{"d_model": 96, "d_mlp": 384, "qk_norm": false, "init": "normal", "init_std_down": 0.0, "lr_mult_up": 1.06, "beta1": 0.95, "schedule": "wsd", "seq_len": 1024}
Each number is 200 + 30 x the weight over its row's rms, rounded and kept within 0 to 999. Layers, rows and columns count from 0. The size before them is the row's rms in percent of the matrix's.

# layer 8 attention key, 96x96, rms 0.204, rows 40-63, columns 0-95
103,242,161,171,196,237,200,201,174,216,202,200,196,213,195,216,215,187,196,225,162,260,246,192,229,198,171,193,185,200,238,194,140,186,227,177,230,232,197,133,240,167,198,174,221,186,240,202,201,196,242,153,172,207,212,212,202,168,228,161,224,207,145,130,213,201,213,186,236,209,143,231,222,211,232,182,203,215,177,142,158,241,185,211,232,194,192,267,148,241,260,180,174,241,198,186,162
116,255,220,124,184,150,218,196,251,199,198,163,207,218,176,255,204,192,159,264,196,213,214,213,182,237,155,197,181,195,228,144,231,193,196,228,116,233,218,249,239,203,196,210,249,165,213,210,196,222,204,238,229,181,217,211,209,182,148,196,195,214,143,153,203,182,214,200,206,199,216,207,233,242,169,181,188,229,209,155,212,245,151,224,216,214,189,238,210,213,221,164,202,255,225,204,195
162,235,212,249,243,222,194,206,172,212,191,206,216,229,246,192,189,198,252,148,243,201,201,187,154,185,216,268,231,202,214,220,175,195,161,182,149,214,188,234,182,214,183,254,182,161,116,166,211,168,191,238,176,261,154,181,158,226,219,210,191,163,249,189,170,243,189,191,195,222,210,222,216,206,221,223,180,224,190,215,216,170,167,196,220,194,223,124,211,220,236,215,203,214,160,192,262
114,218,170,206,193,207,174,167,231,184,212,224,243,155,219,180,233,212,137,209,183,192,207,174,232,158,184,189,186,132,173,240,215,204,179,167,235,185,171,216,208,190,212,212,219,247,214,190,227,228,164,257,195,241,231,177,301,246,170,200,223,179,222,226,206,157,194,176,143,186,181,171,148,200,143,184,188,197,235,219,174,204,191,229,222,203,167,172,235,168,169,226,219,261,199,222,184
124,234,138,202,176,239,273,167,184,204,223,226,152,185,197,238,189,232,199,237,191,219,189,185,167,157,169,225,215,188,213,186,210,227,226,198,215,214,204,248,175,192,177,250,281,120,193,232,220,171,194,192,211,194,233,151,234,220,158,207,226,153,176,161,214,210,216,161,166,243,137,218,167,206,177,200,188,173,161,150,239,222,198,171,203,197,210,158,228,211,159,187,198,200,206,207,185
131,211,156,220,211,158,150,246,207,219,181,175,190,245,193,176,248,256,229,160,234,220,185,197,209,210,191,176,169,197,169,180,205,161,209,220,198,166,228,194,207,186,166,229,220,193,171,209,254,145,175,244,181,202,209,232,136,220,167,203,204,180,221,182,229,127,254,186,221,209,214,176,154,156,183,144,172,181,227,216,184,156,195,207,243,192,223,183,190,214,249,167,192,158,259,157,195
114,150,165,201,153,263,193,179,197,199,193,228,193,152,215,184,235,194,168,158,157,221,229,183,229,226,239,192,198,194,201,185,203,208,153,173,179,152,182,177,209,226,195,171,164,210,185,224,194,192,222,156,201,146,166,242,167,190,234,214,224,225,206,289,227,257,216,237,203,192,234,231,193,156,205,261,200,201,223,212,164,170,166,202,179,208,207,146,173,212,232,209,283,200,190,165,199
115,217,153,184,209,183,200,138,191,250,179,220,179,227,204,184,190,145,206,227,191,264,224,208,145,175,192,239,202,208,191,232,186,183,255,201,234,214,203,206,219,217,213,228,219,186,208,211,192,181,204,242,148,204,197,181,240,203,212,210,208,199,234,233,178,150,192,165,273,186,229,219,241,181,182,192,190,124,207,258,174,220,149,233,137,182,208,195,203,224,233,250,187,209,280,206,186
116,200,180,212,154,200,239,194,173,298,154,199,195,206,170,196,170,240,194,213,187,178,223,176,238,189,224,170,208,176,217,207,182,184,183,195,264,183,200,208,184,206,184,170,226,187,192,199,157,177,244,184,242,202,163,193,232,172,245,225,258,214,198,198,210,191,182,194,246,186,154,182,190,207,203,208,245,207,180,145,262,198,217,162,149,227,123,227,242,214,124,215,221,214,166,207,226
127,181,186,208,184,160,173,143,185,199,192,180,204,175,221,211,215,270,168,170,228,241,226,171,264,212,169,156,225,199,216,210,194,186,207,208,169,209,191,241,217,184,159,219,194,231,209,187,233,227,145,243,204,244,220,206,191,183,183,208,142,247,159,250,155,244,171,230,194,183,235,202,249,133,222,211,183,210,245,205,239,240,154,208,196,194,165,230,225,160,138,227,218,206,200,178,196
102,187,203,185,203,205,184,271,199,206,241,193,203,231,177,181,169,229,192,232,209,162,196,209,197,235,206,225,204,213,176,188,212,269,181,277,128,165,208,201,176,232,185,209,233,182,213,212,186,232,180,166,196,194,134,191,171,221,161,214,187,168,199,163,171,188,225,220,247,200,223,247,206,206,220,283,182,166,176,196,205,258,206,182,134,218,235,216,160,192,215,195,146,169,215,254,227
138,178,218,230,217,148,175,184,236,254,135,214,224,244,231,222,172,205,218,259,259,218,214,204,183,159,182,243,165,162,167,166,205,221,233,241,200,236,208,212,201,173,179,195,183,226,182,204,204,231,172,192,218,150,198,227,109,174,212,209,197,223,193,186,224,168,173,196,169,186,248,211,154,152,166,196,157,179,227,193,180,237,218,185,174,229,213,189,180,266,181,231,190,184,189,150,198
130,176,200,206,158,202,217,184,192,224,166,220,209,220,160,242,205,255,197,170,194,184,205,241,219,196,222,199,206,216,233,229,211,257,167,202,142,234,187,211,258,164,200,148,277,240,196,228,152,178,216,213,209,268,188,189,202,234,150,177,229,240,149,221,186,211,196,203,185,261,207,232,241,205,136,194,196,205,215,246,220,145,211,190,182,196,173,238,239,170,199,231,180,234,203,176,220
108,228,200,202,179,252,203,163,196,226,169,196,173,193,201,245,232,159,143,186,169,226,166,188,142,233,176,172,233,209,163,212,233,176,215,229,223,255,268,195,214,192,271,215,240,179,221,212,236,186,184,197,226,221,189,254,196,108,190,194,159,217,190,179,208,170,201,165,193,192,220,173,183,190,206,260,225,172,232,175,227,150,166,242,215,169,222,229,210,167,227,205,175,183,221,221,200
120,164,197,116,187,185,217,167,253,164,169,218,211,153,168,221,207,207,233,201,238,217,168,193,208,234,169,203,199,252,191,244,181,169,189,206,172,258,197,180,172,234,218,190,147,206,200,156,151,189,231,160,193,221,146,193,198,151,241,203,216,203,218,189,166,224,164,210,189,228,196,188,243,171,219,197,218,205,285,187,199,205,262,177,206,196,245,212,202,228,203,187,243,256,228,236,206
126,230,202,168,195,195,149,207,157,200,248,182,169,161,166,188,216,216,115,191,143,193,274,216,227,239,189,202,214,202,249,176,189,202,214,242,210,233,193,143,206,160,188,169,222,189,189,226,206,196,200,198,210,245,233,180,208,276,188,193,232,177,214,239,208,189,225,165,233,182,137,221,166,219,165,149,183,171,203,165,202,242,189,198,203,179,237,222,212,215,213,184,209,279,213,201,179
129,162,184,215,162,256,250,193,264,170,211,200,249,220,195,184,195,234,238,262,178,194,169,202,224,185,217,178,185,196,178,164,246,148,228,179,138,218,141,190,176,232,184,261,219,199,208,223,174,213,188,186,202,212,234,141,203,147,192,187,204,202,195,195,169,225,170,223,171,238,211,233,179,223,201,205,171,211,256,115,173,193,204,214,175,168,188,194,226,233,194,198,186,237,177,225,244
110,174,190,230,206,188,206,194,191,235,161,252,180,158,214,170,191,164,136,198,153,179,135,194,155,180,210,226,226,155,196,199,205,186,203,202,223,241,227,197,212,192,188,194,229,146,230,200,197,221,219,211,175,209,250,185,257,234,193,212,232,226,177,202,191,204,172,254,261,188,204,197,163,189,184,166,205,193,244,213,233,220,173,202,271,205,182,230,204,163,142,142,262,146,236,212,221
117,238,236,183,220,169,170,130,183,225,167,200,212,225,225,229,204,190,196,242,227,232,166,203,200,201,212,240,199,135,241,209,168,236,203,249,200,159,212,154,211,199,187,204,210,185,238,154,239,115,220,227,136,215,217,218,218,210,174,233,222,224,164,249,199,198,176,237,194,219,215,201,263,192,187,238,174,235,197,163,137,219,229,174,223,225,208,187,215,158,185,187,215,193,150,179,172
122,134,189,193,156,185,196,234,169,193,193,222,232,167,210,182,247,198,256,240,217,187,239,204,170,173,201,245,198,195,210,166,203,215,221,202,240,194,248,196,216,150,194,181,204,241,176,196,198,228,206,192,224,240,181,121,258,209,185,265,189,235,205,195,208,161,212,183,180,180,116,194,246,210,145,247,161,204,204,174,193,182,205,198,164,212,196,237,211,187,134,197,182,214,247,200,232
119,189,201,178,109,226,214,130,242,230,162,184,246,184,174,190,228,228,206,198,181,182,233,215,234,160,184,203,248,212,195,193,248,239,235,242,217,256,158,196,177,217,223,180,213,183,203,158,219,230,201,215,201,195,172,174,222,213,225,272,182,221,227,221,278,222,206,192,196,222,201,250,175,203,218,218,185,125,192,190,199,217,184,212,195,192,187,188,223,241,206,139,202,209,207,179,144
127,238,218,181,184,180,246,209,194,163,229,201,205,237,220,152,217,247,205,190,160,212,178,238,247,154,200,221,177,162,193,232,248,229,212,224,245,222,156,224,241,230,157,226,198,192,173,218,206,191,166,203,172,268,250,213,235,194,135,158,190,204,184,207,209,160,241,206,190,212,195,170,199,215,153,215,188,233,157,187,211,151,242,203,211,175,188,164,271,221,204,224,235,212,160,156,232
118,201,169,192,212,219,232,230,217,190,235,177,176,231,156,150,229,212,168,231,196,202,172,199,186,201,233,202,152,147,200,166,160,151,198,180,211,231,203,171,197,179,188,228,199,208,230,192,185,192,88,155,229,165,180,199,207,157,208,194,199,170,202,215,237,226,167,250,208,236,185,246,188,205,167,233,199,228,185,298,258,197,155,175,195,218,170,172,200,189,232,228,197,221,165,210,186
116,251,160,231,246,234,193,239,173,152,217,199,208,246,168,152,156,155,252,244,189,186,172,199,194,225,213,191,182,166,198,198,239,179,175,220,196,148,178,157,188,138,147,246,200,184,202,204,212,237,198,191,175,202,194,217,238,204,177,247,224,218,168,196,210,153,177,169,216,245,227,146,200,217,138,186,215,225,213,201,215,209,180,216,207,239,212,223,183,130,224,230,212,207,208,136,221
# layer 8 attention query, 96x96, rms 0.191, rows 41-63, columns 0-95
098,159,186,157,188,218,201,173,221,193,167,219,226,168,243,229,186,217,180,239,214,168,254,192,197,186,189,207,146,201,144,204,183,271,187,177,184,192,174,245,199,235,187,200,205,210,198,153,202,185,200,184,218,177,176,180,212,204,230,241,200,236,214,247,155,218,171,292,173,207,257,152,201,187,246,249,237,220,251,137,226,252,205,191,204,206,214,204,218,234,190,208,155,222,220,198,168
102,194,180,208,252,206,207,152,240,249,244,194,204,223,170,200,208,241,211,210,225,181,187,163,197,182,201,206,216,161,191,207,206,214,190,152,148,169,213,211,264,232,204,300,185,212,157,197,217,207,152,245,207,216,213,214,179,182,173,186,204,188,212,213,197,215,204,259,220,270,171,203,167,193,148,170,157,232,141,188,220,261,161,244,175,206,168,158,214,188,239,174,200,205,182,183,195
115,189,154,266,151,207,188,178,209,245,190,170,236,139,213,223,235,228,211,178,187,220,204,201,215,191,186,198,242,163,234,225,187,156,160,225,169,200,215,158,204,180,262,187,229,243,204,226,200,213,194,261,226,253,229,222,189,258,183,196,219,198,213,273,189,165,216,195,201,165,172,211,221,158,154,158,180,122,259,212,194,179,200,226,195,173,226,202,204,198,213,171,222,200,195,197,162
129,255,133,209,168,193,270,196,229,154,198,214,165,203,167,226,200,228,208,214,178,235,229,217,153,198,209,207,198,220,151,181,213,141,229,182,232,213,215,181,248,227,156,230,221,190,197,231,228,167,185,191,164,198,222,173,253,215,184,188,237,154,199,213,246,189,211,206,213,266,144,221,175,246,180,157,227,203,218,212,264,205,182,180,204,182,226,158,247,172,198,188,166,180,251,199,202
138,234,219,201,184,112,199,207,233,218,212,184,227,205,175,193,186,252,181,150,185,185,181,220,234,211,211,186,218,148,194,227,262,156,235,258,206,221,228,197,202,225,231,210,200,169,231,224,218,207,167,210,248,164,216,219,153,181,161,241,228,185,184,149,190,199,176,228,219,180,225,175,162,208,251,219,205,164,218,190,165,154,214,235,158,228,223,200,183,194,227,180,177,159,228,111,206
107,176,227,232,222,196,182,169,234,219,185,193,216,200,199,200,213,142,160,189,194,231,208,267,195,202,203,237,224,209,241,214,196,128,177,214,230,214,239,179,192,190,229,185,149,247,227,188,218,269,264,241,210,191,160,172,195,170,217,230,201,229,208,218,156,214,184,140,195,181,235,174,196,145,198,225,186,258,175,236,194,212,191,136,164,167,172,183,190,226,182,225,251,195,206,173,149
114,244,176,212,202,189,156,179,228,168,204,232,173,251,251,213,185,216,166,200,210,240,266,172,228,226,171,221,192,209,233,199,136,181,166,238,218,221,250,193,199,223,188,198,250,243,175,196,187,201,192,177,233,179,211,194,243,247,224,210,192,128,201,182,205,184,238,194,183,171,159,142,244,210,166,190,175,181,250,228,169,173,141,213,202,183,181,221,180,156,252,234,176,204,239,178,186
118,169,234,183,214,213,231,186,162,205,186,205,161,160,169,219,176,176,185,191,205,222,180,136,215,186,221,224,260,203,200,181,204,189,178,185,203,193,211,153,246,191,230,163,199,188,146,203,191,212,166,160,197,201,181,171,186,206,241,239,226,276,187,187,263,193,217,190,213,208,189,210,275,181,167,204,171,223,171,220,272,200,164,108,194,260,229,208,239,230,213,178,178,213,193,229,225
116,155,207,150,167,143,175,180,214,260,189,171,207,181,232,231,176,214,167,209,223,203,161,143,193,212,168,212,204,181,181,192,213,217,214,230,176,145,236,196,193,163,217,164,193,207,184,223,220,219,181,248,170,180,260,240,180,188,194,156,189,216,111,245,133,169,175,181,218,209,247,199,189,160,165,200,177,183,236,181,255,238,205,221,170,192,210,243,203,200,219,181,190,223,175,196,150
109,181,189,218,235,184,164,193,253,266,245,173,223,167,176,182,199,237,213,177,131,222,192,259,191,215,219,184,214,225,145,197,194,201,194,187,197,163,160,175,163,220,207,197,208,227,206,235,158,222,196,150,206,171,139,229,163,191,217,225,203,148,214,199,241,185,203,186,294,202,194,187,229,186,174,177,247,199,201,209,201,203,281,246,197,174,205,258,194,221,220,200,207,167,200,179,179
150,199,200,181,191,193,214,186,220,244,199,198,192,192,225,195,213,203,227,247,254,190,261,196,223,200,184,162,154,204,214,161,213,190,236,201,193,179,234,178,210,224,182,238,195,166,216,198,192,233,150,168,246,183,245,226,137,192,241,205,196,222,179,234,288,233,194,212,165,171,235,224,181,165,141,226,217,212,200,219,187,197,249,240,164,228,255,165,153,238,261,232,206,160,189,203,173
125,146,192,199,175,197,223,204,145,189,177,189,216,236,155,229,226,196,197,223,224,188,222,213,244,205,200,227,214,160,191,207,179,214,210,193,240,220,205,218,226,148,214,160,217,195,216,265,226,177,141,252,194,226,184,183,187,221,156,191,217,216,197,210,175,142,181,221,192,228,143,144,221,212,126,189,190,217,167,227,232,156,256,198,211,207,157,218,240,188,198,205,114,228,184,156,225
102,239,179,167,177,181,158,178,243,205,185,202,183,188,192,219,186,223,171,191,150,188,199,145,173,201,159,203,232,189,178,221,163,231,170,184,231,289,202,163,232,219,188,202,204,192,193,207,238,238,233,197,204,207,214,217,237,190,227,258,142,131,203,202,237,188,159,245,190,182,228,199,170,191,250,234,161,240,234,213,228,214,203,184,183,195,219,246,226,146,139,179,238,208,173,195,245
120,155,219,177,211,179,205,160,178,201,184,228,180,189,248,208,207,139,223,177,221,219,190,217,190,256,237,215,210,257,212,209,206,215,181,209,155,265,205,219,164,201,183,202,210,173,249,156,167,207,204,172,208,171,135,161,215,160,266,151,193,227,246,192,152,167,196,214,231,206,269,210,194,154,226,212,219,189,239,201,180,140,197,176,228,164,202,211,204,196,186,172,152,205,168,246,222
120,200,204,233,233,172,186,176,209,197,237,219,201,154,202,188,199,182,207,218,147,211,231,225,195,225,173,205,222,185,217,235,225,233,210,215,183,220,198,220,204,128,229,199,240,210,201,206,239,145,202,193,217,212,247,133,251,265,150,206,182,221,241,193,236,146,179,131,216,182,186,232,167,185,180,187,150,141,188,171,207,254,154,206,210,201,205,212,226,203,205,159,163,247,236,208,150
127,167,183,191,144,197,265,201,246,151,205,209,243,223,177,199,225,224,229,238,218,160,173,225,185,228,227,199,210,230,226,162,236,186,241,197,149,204,134,215,215,249,238,195,225,201,210,220,190,252,211,175,148,182,230,127,178,179,168,162,148,219,192,180,199,166,218,149,177,245,203,243,217,162,178,258,209,206,218,213,152,194,216,190,187,167,201,201,241,193,182,232,200,193,192,239,201
115,274,196,231,237,173,168,138,156,200,163,173,147,158,177,201,211,212,173,235,202,221,201,187,212,187,228,227,201,157,202,179,139,201,208,205,212,191,257,190,245,213,224,190,208,139,199,202,197,239,233,225,184,175,226,183,235,207,173,177,251,218,221,210,230,187,207,182,238,145,225,242,211,219,191,199,179,222,267,197,185,238,171,203,228,222,136,226,212,167,190,207,255,201,199,172,263
116,172,153,217,236,226,168,155,166,168,209,235,176,233,234,221,201,169,227,182,172,211,181,226,221,207,217,237,208,151,232,164,199,220,226,162,242,193,220,161,261,186,259,242,183,177,240,177,215,152,185,206,195,196,231,284,219,234,200,219,214,190,176,266,203,214,196,227,216,212,152,175,238,195,154,216,230,174,231,161,151,148,214,214,210,194,171,190,173,165,168,204,235,190,188,171,186
113,155,161,143,157,221,214,192,194,178,202,177,132,205,147,185,258,204,214,192,218,167,220,193,241,171,188,171,163,242,176,188,228,194,180,164,202,170,232,158,248,122,216,174,228,231,198,212,193,199,198,214,205,229,195,160,249,197,218,209,182,199,256,206,164,241,261,184,258,172,135,235,179,171,178,218,181,195,218,205,158,162,161,219,195,231,212,205,182,181,195,186,183,233,210,175,197
114,234,137,184,163,184,179,136,281,208,190,225,190,170,195,251,254,179,205,263,214,235,197,213,194,214,193,184,184,162,215,186,192,192,189,209,181,213,169,222,183,199,168,161,216,203,211,253,215,201,260,260,219,193,147,173,186,177,237,225,222,218,195,210,228,236,206,175,210,209,161,229,220,223,142,260,178,210,244,221,207,206,209,145,214,215,201,197,201,257,167,179,145,172,176,209,205
122,214,227,149,184,157,240,183,177,165,212,182,242,265,202,236,195,247,203,184,204,194,188,203,239,155,172,230,196,173,217,246,227,191,223,191,237,219,159,213,178,225,197,252,239,184,180,205,226,145,183,219,156,261,243,174,218,204,164,203,228,199,167,228,201,196,179,183,161,243,115,232,217,241,169,219,198,244,175,134,174,180,207,175,234,201,195,213,215,221,244,216,191,186,190,163,198
111,218,209,217,234,194,181,267,229,257,232,200,210,259,221,231,180,197,261,212,272,184,186,216,155,180,228,219,171,131,223,190,211,154,195,226,210,194,236,230,149,164,201,218,201,225,166,175,195,202,192,209,169,188,219,225,231,175,214,227,200,199,256,184,228,197,139,183,218,258,209,210,220,172,200,201,195,208,163,196,162,251,209,150,180,253,240,245,175,171,211,250,200,204,190,193,191
116,238,243,206,189,254,164,306,201,204,205,186,196,232,170,162,149,235,241,192,192,203,233,158,191,172,196,223,235,197,245,181,223,210,215,229,222,201,217,164,262,200,153,176,218,221,183,187,234,203,170,210,162,213,221,210,178,203,194,243,201,198,229,253,182,161,189,233,223,191,179,191,226,253,243,191,225,176,196,163,115,199,180,206,184,180,158,223,185,225,196,218,202,154,204,166,166
# layer 8 attention value, 96x96, rms 0.263, rows 32-44, columns 0-95
089,186,185,162,195,232,209,230,208,187,185,146,229,136,158,191,204,208,215,151,214,253,196,148,189,225,265,200,240,223,181,183,191,195,183,190,214,214,200,237,219,212,213,198,199,211,168,190,187,252,205,286,185,201,267,149,195,185,171,188,210,221,229,137,174,170,182,255,202,210,199,204,234,274,202,200,168,212,204,234,184,263,197,204,260,211,185,185,246,204,169,186,184,199,224,175,227
078,184,222,159,171,225,164,161,161,214,199,181,231,229,208,200,177,178,147,198,217,232,191,172,153,192,207,191,177,196,158,229,263,241,162,177,194,197,253,206,164,151,181,252,241,235,212,230,221,250,168,232,164,194,163,236,246,193,227,200,241,188,188,151,160,213,214,162,225,207,233,186,215,179,186,174,210,152,154,222,190,249,189,185,149,259,213,185,224,171,168,213,149,193,215,222,202
085,256,172,151,199,216,190,236,166,178,246,187,206,222,187,210,241,154,181,195,203,180,204,166,204,195,264,239,223,173,200,188,188,235,196,170,202,184,216,225,159,263,178,172,206,196,203,232,236,218,221,208,167,213,230,194,200,196,182,133,146,151,293,203,218,227,205,215,179,265,202,186,184,175,222,135,241,208,200,138,217,231,190,181,192,238,228,188,206,194,150,207,195,230,164,201,190
100,176,188,237,170,155,194,255,238,229,248,241,140,182,200,199,188,208,178,192,184,235,146,228,222,228,198,174,185,208,184,201,175,207,199,262,207,185,202,194,263,221,162,183,249,217,204,221,234,235,162,200,175,241,173,209,202,217,218,191,226,194,207,257,248,186,249,201,209,233,180,246,204,175,200,223,223,201,171,172,246,208,240,203,239,118,191,182,137,163,189,209,227,217,218,160,168
076,171,210,200,238,166,219,248,215,223,221,245,255,197,218,185,207,160,188,211,190,178,219,188,152,145,156,221,244,162,184,186,203,205,208,212,253,228,149,219,175,188,181,226,211,226,205,227,235,241,222,197,206,225,238,178,187,240,263,208,189,173,195,181,165,149,195,183,223,181,172,192,136,204,173,186,198,211,193,200,174,196,265,206,308,201,244,209,164,176,183,218,194,236,201,248,204
084,175,213,229,225,190,194,203,155,212,197,199,217,189,174,172,180,190,173,212,203,260,183,168,217,202,235,204,224,183,216,181,147,210,190,186,185,249,177,202,166,185,153,168,197,177,209,223,241,281,190,152,258,173,149,187,216,196,226,230,197,146,200,202,146,202,175,236,158,223,239,169,219,232,158,151,151,250,172,211,193,238,222,195,210,222,247,262,192,209,206,189,186,250,149,225,181
105,177,193,182,195,148,160,148,204,170,267,216,240,178,197,133,236,221,221,184,239,221,174,133,200,154,243,185,174,206,200,188,237,215,219,240,223,192,226,171,280,209,249,247,198,190,189,140,221,218,224,226,179,167,136,171,191,172,194,204,237,160,223,204,196,197,217,218,225,229,171,222,216,196,221,232,201,201,217,151,198,210,228,247,193,196,186,195,243,241,242,182,199,181,174,195,215
085,207,203,151,200,222,241,233,184,209,213,230,247,209,247,176,198,167,178,207,190,153,185,192,181,176,228,198,217,226,203,181,206,175,208,215,167,189,214,190,176,178,206,157,171,236,218,202,186,233,175,219,252,194,258,189,178,235,163,184,177,187,220,162,249,128,194,224,186,145,277,143,160,217,200,236,164,151,202,236,189,233,164,202,151,235,216,271,185,243,201,184,199,181,178,224,226
081,170,169,219,169,140,246,226,151,245,240,183,207,195,175,197,216,185,217,164,195,207,164,193,199,282,208,203,207,182,206,182,189,197,175,240,194,153,172,189,220,236,216,174,178,208,195,186,250,185,140,186,251,209,230,208,212,181,235,203,200,203,210,178,239,247,164,219,195,211,186,219,176,214,171,196,165,229,169,208,230,194,103,235,226,210,231,232,135,174,185,261,228,221,236,223,185
089,218,120,132,166,162,258,168,197,213,203,130,164,218,222,162,193,203,166,220,178,161,170,241,152,197,195,214,221,220,195,231,217,250,151,222,207,191,200,192,193,208,177,162,184,200,219,243,188,189,255,205,227,201,187,215,203,217,214,202,213,193,214,183,176,160,165,183,217,250,214,209,197,192,253,196,207,200,196,263,231,258,211,222,143,204,238,215,252,225,218,205,160,145,217,174,198
079,189,179,149,217,222,238,235,163,221,214,151,236,180,199,193,188,244,200,259,185,257,212,200,259,183,209,175,205,214,141,239,159,183,186,214,205,148,199,179,224,234,195,169,207,216,197,265,205,189,176,217,182,215,180,210,226,246,180,208,208,239,200,178,209,174,191,212,182,172,237,213,183,151,184,197,266,192,146,251,222,185,178,223,229,197,163,174,232,180,142,185,219,218,250,208,127
079,183,237,217,211,272,220,258,196,201,191,224,127,166,218,207,226,197,235,154,232,168,203,206,153,238,182,132,218,219,227,185,236,141,205,239,224,191,168,252,184,213,172,265,196,197,217,221,208,189,224,190,210,186,243,221,226,213,132,235,212,249,222,218,235,206,200,217,199,253,212,235,195,212,217,195,187,221,224,232,177,227,195,215,229,157,216,223,204,207,188,199,252,135,178,204,209
083,195,130,200,191,236,226,238,202,194,204,208,172,244,154,179,177,178,199,195,234,241,250,198,199,202,228,234,218,249,208,202,186,230,152,190,230,267,148,170,157,250,185,178,202,200,204,156,202,235,188,196,198,205,218,174,224,185,163,174,202,157,244,170,160,220,264,169,196,158,244,194,194,199,185,226,217,192,223,268,162,186,182,137,197,257,213,189,249,176,178,224,223,202,184,204,174
# layer 8 attention output (transposed), 96x96, rms 0.26, rows 32-44, columns 0-95
092,161,209,200,187,222,238,223,182,189,153,208,173,191,191,162,178,252,225,196,149,197,188,226,174,204,182,189,139,211,184,148,225,254,226,202,249,217,206,209,214,176,190,158,183,233,234,198,192,246,212,147,223,194,195,199,242,240,246,199,215,199,199,228,258,221,217,144,200,172,171,214,210,221,203,214,255,145,209,205,219,184,139,183,161,194,141,296,212,187,175,195,220,219,211,225,189
080,193,255,193,208,153,230,221,153,180,234,221,174,187,249,215,211,209,214,213,196,225,207,236,183,203,145,174,211,226,226,214,226,179,224,190,263,171,241,231,123,188,178,150,191,173,203,189,234,166,274,217,196,157,225,158,238,217,177,184,141,230,191,213,209,197,185,227,170,165,220,178,164,202,243,264,206,240,220,162,257,172,228,199,204,208,215,225,208,186,199,143,215,180,212,182,197
087,169,202,231,186,202,161,208,235,200,159,203,161,215,215,155,253,195,210,232,224,227,264,248,194,241,143,134,170,212,220,229,198,207,222,220,181,229,203,226,172,143,233,172,169,214,181,218,189,146,199,165,165,240,199,190,215,197,195,159,160,145,186,218,169,204,205,175,188,193,215,232,218,175,190,232,197,209,184,177,173,218,232,275,170,227,186,215,170,173,187,274,157,210,159,225,186
102,136,196,178,205,195,212,174,146,147,238,167,259,196,196,179,222,221,248,213,197,192,204,187,168,218,213,202,209,199,177,152,180,209,217,188,161,199,168,164,178,235,180,259,151,272,222,181,213,192,180,185,181,226,192,149,122,226,137,191,193,204,193,160,217,238,193,236,246,212,195,233,221,243,188,162,210,249,217,215,235,224,195,244,211,255,220,196,205,206,232,170,204,186,212,237,216
080,173,179,139,171,183,193,197,178,180,209,120,221,224,226,218,258,194,170,141,163,210,153,158,172,226,227,205,182,180,207,204,204,162,205,211,180,248,193,215,189,196,230,195,137,167,193,242,209,207,207,209,250,229,247,191,192,202,195,209,191,175,244,221,218,210,149,246,185,196,186,185,197,269,224,240,219,208,193,181,217,229,230,223,157,134,199,205,142,230,182,217,236,246,188,185,158
084,216,198,166,248,215,196,250,171,164,202,228,170,248,208,212,265,201,194,155,185,178,275,210,175,223,219,177,188,168,184,173,223,184,224,217,282,226,189,184,213,180,235,188,179,155,171,189,210,168,162,187,184,173,224,186,258,188,147,204,218,138,194,163,234,187,210,208,218,215,156,195,185,223,205,205,243,212,228,169,187,128,212,225,232,243,189,168,177,249,156,187,233,216,189,184,209
107,230,245,202,191,224,250,229,177,226,183,207,230,232,211,162,199,172,220,192,140,209,244,206,172,141,198,179,208,214,187,144,209,223,200,177,179,155,196,184,215,185,210,147,224,167,159,156,153,245,212,174,155,222,193,167,177,158,202,169,167,214,223,223,210,202,149,177,186,192,166,189,215,204,199,173,144,132,206,232,264,232,147,221,160,208,169,167,183,209,227,182,257,188,182,198,231
087,204,221,208,161,189,186,192,223,151,264,165,174,164,189,208,181,183,218,130,209,230,186,203,194,202,186,214,198,246,197,245,245,188,226,180,225,239,159,177,237,202,208,159,222,181,200,225,161,186,217,231,226,276,226,217,266,234,221,154,195,165,195,178,180,147,195,152,244,213,195,198,207,169,188,220,209,235,188,167,196,181,181,204,195,138,171,159,259,190,203,168,162,216,236,249,230
084,178,163,187,201,223,191,208,146,146,175,194,195,186,162,207,230,159,221,257,189,139,180,177,198,186,211,191,213,236,220,225,216,260,204,156,200,204,208,228,271,225,215,217,229,175,185,203,220,180,226,169,234,240,175,257,160,212,169,235,193,191,130,207,210,201,178,226,203,176,205,209,213,238,183,209,244,295,161,189,185,187,251,214,233,180,176,208,222,157,159,186,171,228,187,195,232
092,239,248,172,119,178,185,214,241,206,147,225,247,206,190,202,180,198,230,164,226,192,228,168,210,169,137,205,172,215,193,248,202,127,209,134,201,189,212,171,226,219,173,171,198,241,197,220,222,244,213,247,155,212,199,220,187,181,181,199,194,166,204,236,202,211,216,182,212,140,170,198,212,204,228,248,213,234,195,197,200,173,253,233,183,203,147,182,156,143,218,176,221,183,218,234,174
082,127,209,152,208,248,198,211,211,165,222,223,194,229,156,229,147,201,169,222,203,157,129,235,161,213,202,177,195,243,220,145,217,157,253,190,183,207,187,264,204,208,201,245,157,233,168,252,185,251,232,180,187,224,180,171,193,197,238,199,179,218,193,199,173,194,185,162,175,240,185,207,202,185,206,231,207,241,203,205,222,208,172,217,225,183,154,187,212,157,143,234,178,166,165,235,206
080,188,239,214,225,200,226,192,167,242,220,170,252,191,196,170,172,226,209,172,230,217,195,181,210,217,203,268,195,209,189,175,166,265,171,187,224,275,159,188,197,167,213,168,223,231,206,234,201,216,198,184,191,139,204,239,217,189,201,177,217,233,163,191,164,204,196,197,210,161,209,172,296,167,137,198,194,203,179,207,218,190,222,223,211,232,220,293,206,214,154,186,167,200,241,177,175
085,233,223,185,267,207,208,175,187,167,183,223,181,163,207,226,211,237,231,162,184,197,182,204,174,203,149,133,178,184,215,245,148,212,203,206,202,193,133,239,276,153,185,197,206,128,233,253,224,184,184,206,183,219,231,204,207,253,199,164,197,234,204,249,247,179,204,161,200,209,177,177,199,197,193,217,203,179,188,137,142,222,176,233,196,202,211,203,240,184,200,259,200,165,215,182,199